Weights of a small GPT-style language model, trained from scratch on English Wikipedia: normalized queries and keys.
Each number is 128 + 32 x the weight over its row's rms, rounded and kept within 0 to 255. Layers, rows and columns count from 0. The size above them is the row's rms in percent of the matrix's.

# layer 4 MLP up, 512x128, rms 0.136, rows 120-125, columns 0-127
size [ 97  92  97  87 101 102]
[[137 101  46 145  95  98 154 116 168  57 190 187 148  96 141 127 126 122 169 116 111 191 129 127 146 142 123 100  68 121 154 144 127 160 171 183 122 113  60  83 156 146 114 139 141 125  63 163 152  45 133  93 136  86 119 170 186 120 100 129 160 114  93 117 153 123 115 121  26  94  83 112 149 142 148  90 137 120  73 103  92 119 136 125 145 141 107 159 112  93  99 124 126  96 138 133 178 133 128 166 112 100 123 149 114 155  95 181 149 131 128 151  75  75 130 154 113 115 104 103 182 145 142  97 128 173 106 130]
 [132 180 145 167 122 173 100  97 105 127 141 153 158 173 152 112 161 123 132 151 140 136 126  92 200 127  76 165 124 166 121  86 119 131 158 108 129  69 165 154 119 107 161 125 167 131 111 128 136 101 140 103 189 141  87 127 109 157  93 147 118 138 116 171 121 128 130 111 132 103 147 109 117  74 134 180 123 119 146 148 134 163 142 155  95 146 148 120  87 185 103 143 192 162 148 112 196 111 109 131 150  90  69 155 144 129 187  92  71  92 208 109  82 105 172 111 115 110 176 192 121 159  76 184  95 171 141  51]
 [135 114 114 137 189  55 139 125 136  99 119 126 114 135 111 143 141 113 167 120 183 156 118  80 124 159 115 179 112 132  86 105 127 112 154 160  75 111 115 116 117 137 145 103 119 165 123  56 134 148 120 141 131 142  88 154 132 129 134 118 102 120 119 100 157 141 153  33 139 155 124  94  86 111 123 134 159 142 150 188 158 184 140 125  93 212 144 185 114 181 117 237 146 161 141 167 196 111 107 141 166  48 113 147 146 136 128 160 152 100 133  87 109 130 132 166 154  86 142 175 105 136  94 158 100 167 118  78]
 [125 169 121 172 197  91 121 130 110 125 146 128 141 162 102 147 105  92  81 131 169 172 148 166 219 145 122 144 128  95 130 123 128 192  86 136 121 157 125 138 158  92 131  93 186 138 161  75 174 100 158  91 107 129 118 157 169 144 116  89 166  90 119 157 121 121  95 160 163 155  70 131 144 126 165  86 100 133  73 158  82 124 136 203 129 137 218 143 156 175 103 105 167 148 161 124 147 131 157 142 152 137 126 134 119 112 156 176 121 112  91 116 113 112 172 116 156 138 109 107 187 209  94  91 192 127 115 140]
 [127 174 144 173 167  99 106 143 184 123 116 122 118 113 171 169 100 111 118 138 146 120 179 182  98 165  52  96  50  65 108 115 206 110 129 112 132 150 106  99 129 125  77 125 159 125 142  67 159 161 161  95 128 142 118 149 106 156 153 113  93 117 111 141 124 115 111 131  93 147  52 153 145 119 151 114  54 144  73 123  72 129 139 147 126 159 129 122 128 172 117 142 153 143  82  81 167 132 159 136 162 135 132 147 127 115 125 220 122 110 141 105 150 115 118 137 113 122 110 198 201 124  47 106 135 142 131  95]
 [ 96 127 152 161 164 167 172  90 151 118 166 162 146 137 120 123 157 127  97 142 182 108 174 195 106  98  75 172  94 114 126 117 161 121 135 146  65 135 135 106  73 156 138  68 192 137 130 106 114  85 111 115 125 150 124 149  55 136 138 119 118 107 154 152 134 153  82  81 115 173 129 165  68 148 150  94 102 138 154 162 157 142 109 129 150 136 146 156  80 113 183 148 180 162 130  64 177 100 134 153 149  47 118 201 103 155 162 199 114 155 104 120 113 147 110 166 181 104 117 145 123 165 161 162 135 132 110 154]]
# layer 4 MLP down (transposed), 512x128, rms 0.123, rows 120-124, columns 0-127
size [ 97  94  97  90  89]
[[169 101 168 122 130  89  56  81 135 115 102 120 166  67 129  94 175 156 144 112 191 142 172 151 116  71  79 103 112 108 143 137  99 153 162 132 121 135 117 107 132 144 111  55 137 132 116 117 159 111  78  97  88  67 150  78 146  85 135  99  94  89 160  73 129 136 152 142 107  77 149 114 168 162 123  77  90 117 157 120 133 123 135 106 143 144 138 156 120 106 111 168 132 112  96 154 107 142 124 109  93 150  59  84 138  54 115  78 131 144 166  90 115  50 101 120 150  91 161 148 116 128 173 134  59 132  66 137]
 [165  47 172 166 121 121 135 126  95 137 147 115  77 125 143  99 115  72 127 144 138 108 133 132 137 170 144 149  74 146 129 149  61 134 159 134 131 130 113  72  72 116 125 146 132 143 143 127 137 139  94 130 189 106 117  85  81 121 133 137  88 205 118 186 113 153  91 141 127 153 119 141  83 102 182  69 101  92 123 119 187 113 120 100 134 126 122 122 119 127  84 145 113 145 118 115 154 190  93  98 101 119  86  97 189 126 109 129 176 180 185 114  54  97 138 101  96 163  89 160  76  91 120 197 132 124 105  69]
 [159 102 151 111 107 165 161 114 109 207 112 145 149 117  89  84 131 161  85 133 101 118 109 100 115 127 169 112 175 144 103 102 131  70 123 164 115 107 151 133 124 145 102 110 121 131 133 103 128 107  96 140 166  77 150 120 153 138 161 125 120 207  85 129 137 144 138 129 104 173  99 150 105 147 159  90 166 126 123 139 125 117 148 164 119 220  48 150 100 140 140 121  93 125 168 177 156  82 159 136 150  35  84 139 191 117 135 108 142  64  99  75 105 119 134 112 197 138  98 170  96 121 106 128 111 150  67 196]
 [141 146 133 127 150 155 118 119 147 109  70 104 145  88 104  96 118  86 111 154  72 154 118 160 116 129 106 170 162 148 120 129 163 154  97 118  99 120 174 154 144 138 107 111 160 129 129 138 130 104 125 129 161 196 150 157 133 124 100  86 127  19 116 194  87 178 166 199 132 170 120 102 169 116 166 126  66 100  84 118 115  79 122 180 142 106 145  57 154 161 154 124  84 123 117  86 133  82 120 104 161 139 121  97  67 134 134 138 126 139 133 142 155 178 161 111 180 102 121 116  91  95 186 135 176  43 146 138]
 [144 154 173 124 189  69 154 108 151 203  91 101 150 108 115  94 110  97 124 143 115 136 172 159 131 140 107 123 158 144 139 149 132 140  84 105 146 124 122 103  89 101 154 136 132 153 162 137 153 142 123 181 166 160 168 104 155 135 209  19 137  87 134 201 185 102  95 169  63  84 120  94 151 167 154 108 150 163 100 184 110  92 121 153 138 128 135  36 122 138 102 108  78 142 107 120 139  93 159 128 173 170  84  94 125 154  96 139 115 148 103 169 110 122 122 135 174 141 142 142 166 144 143 131 136  87 118 151]]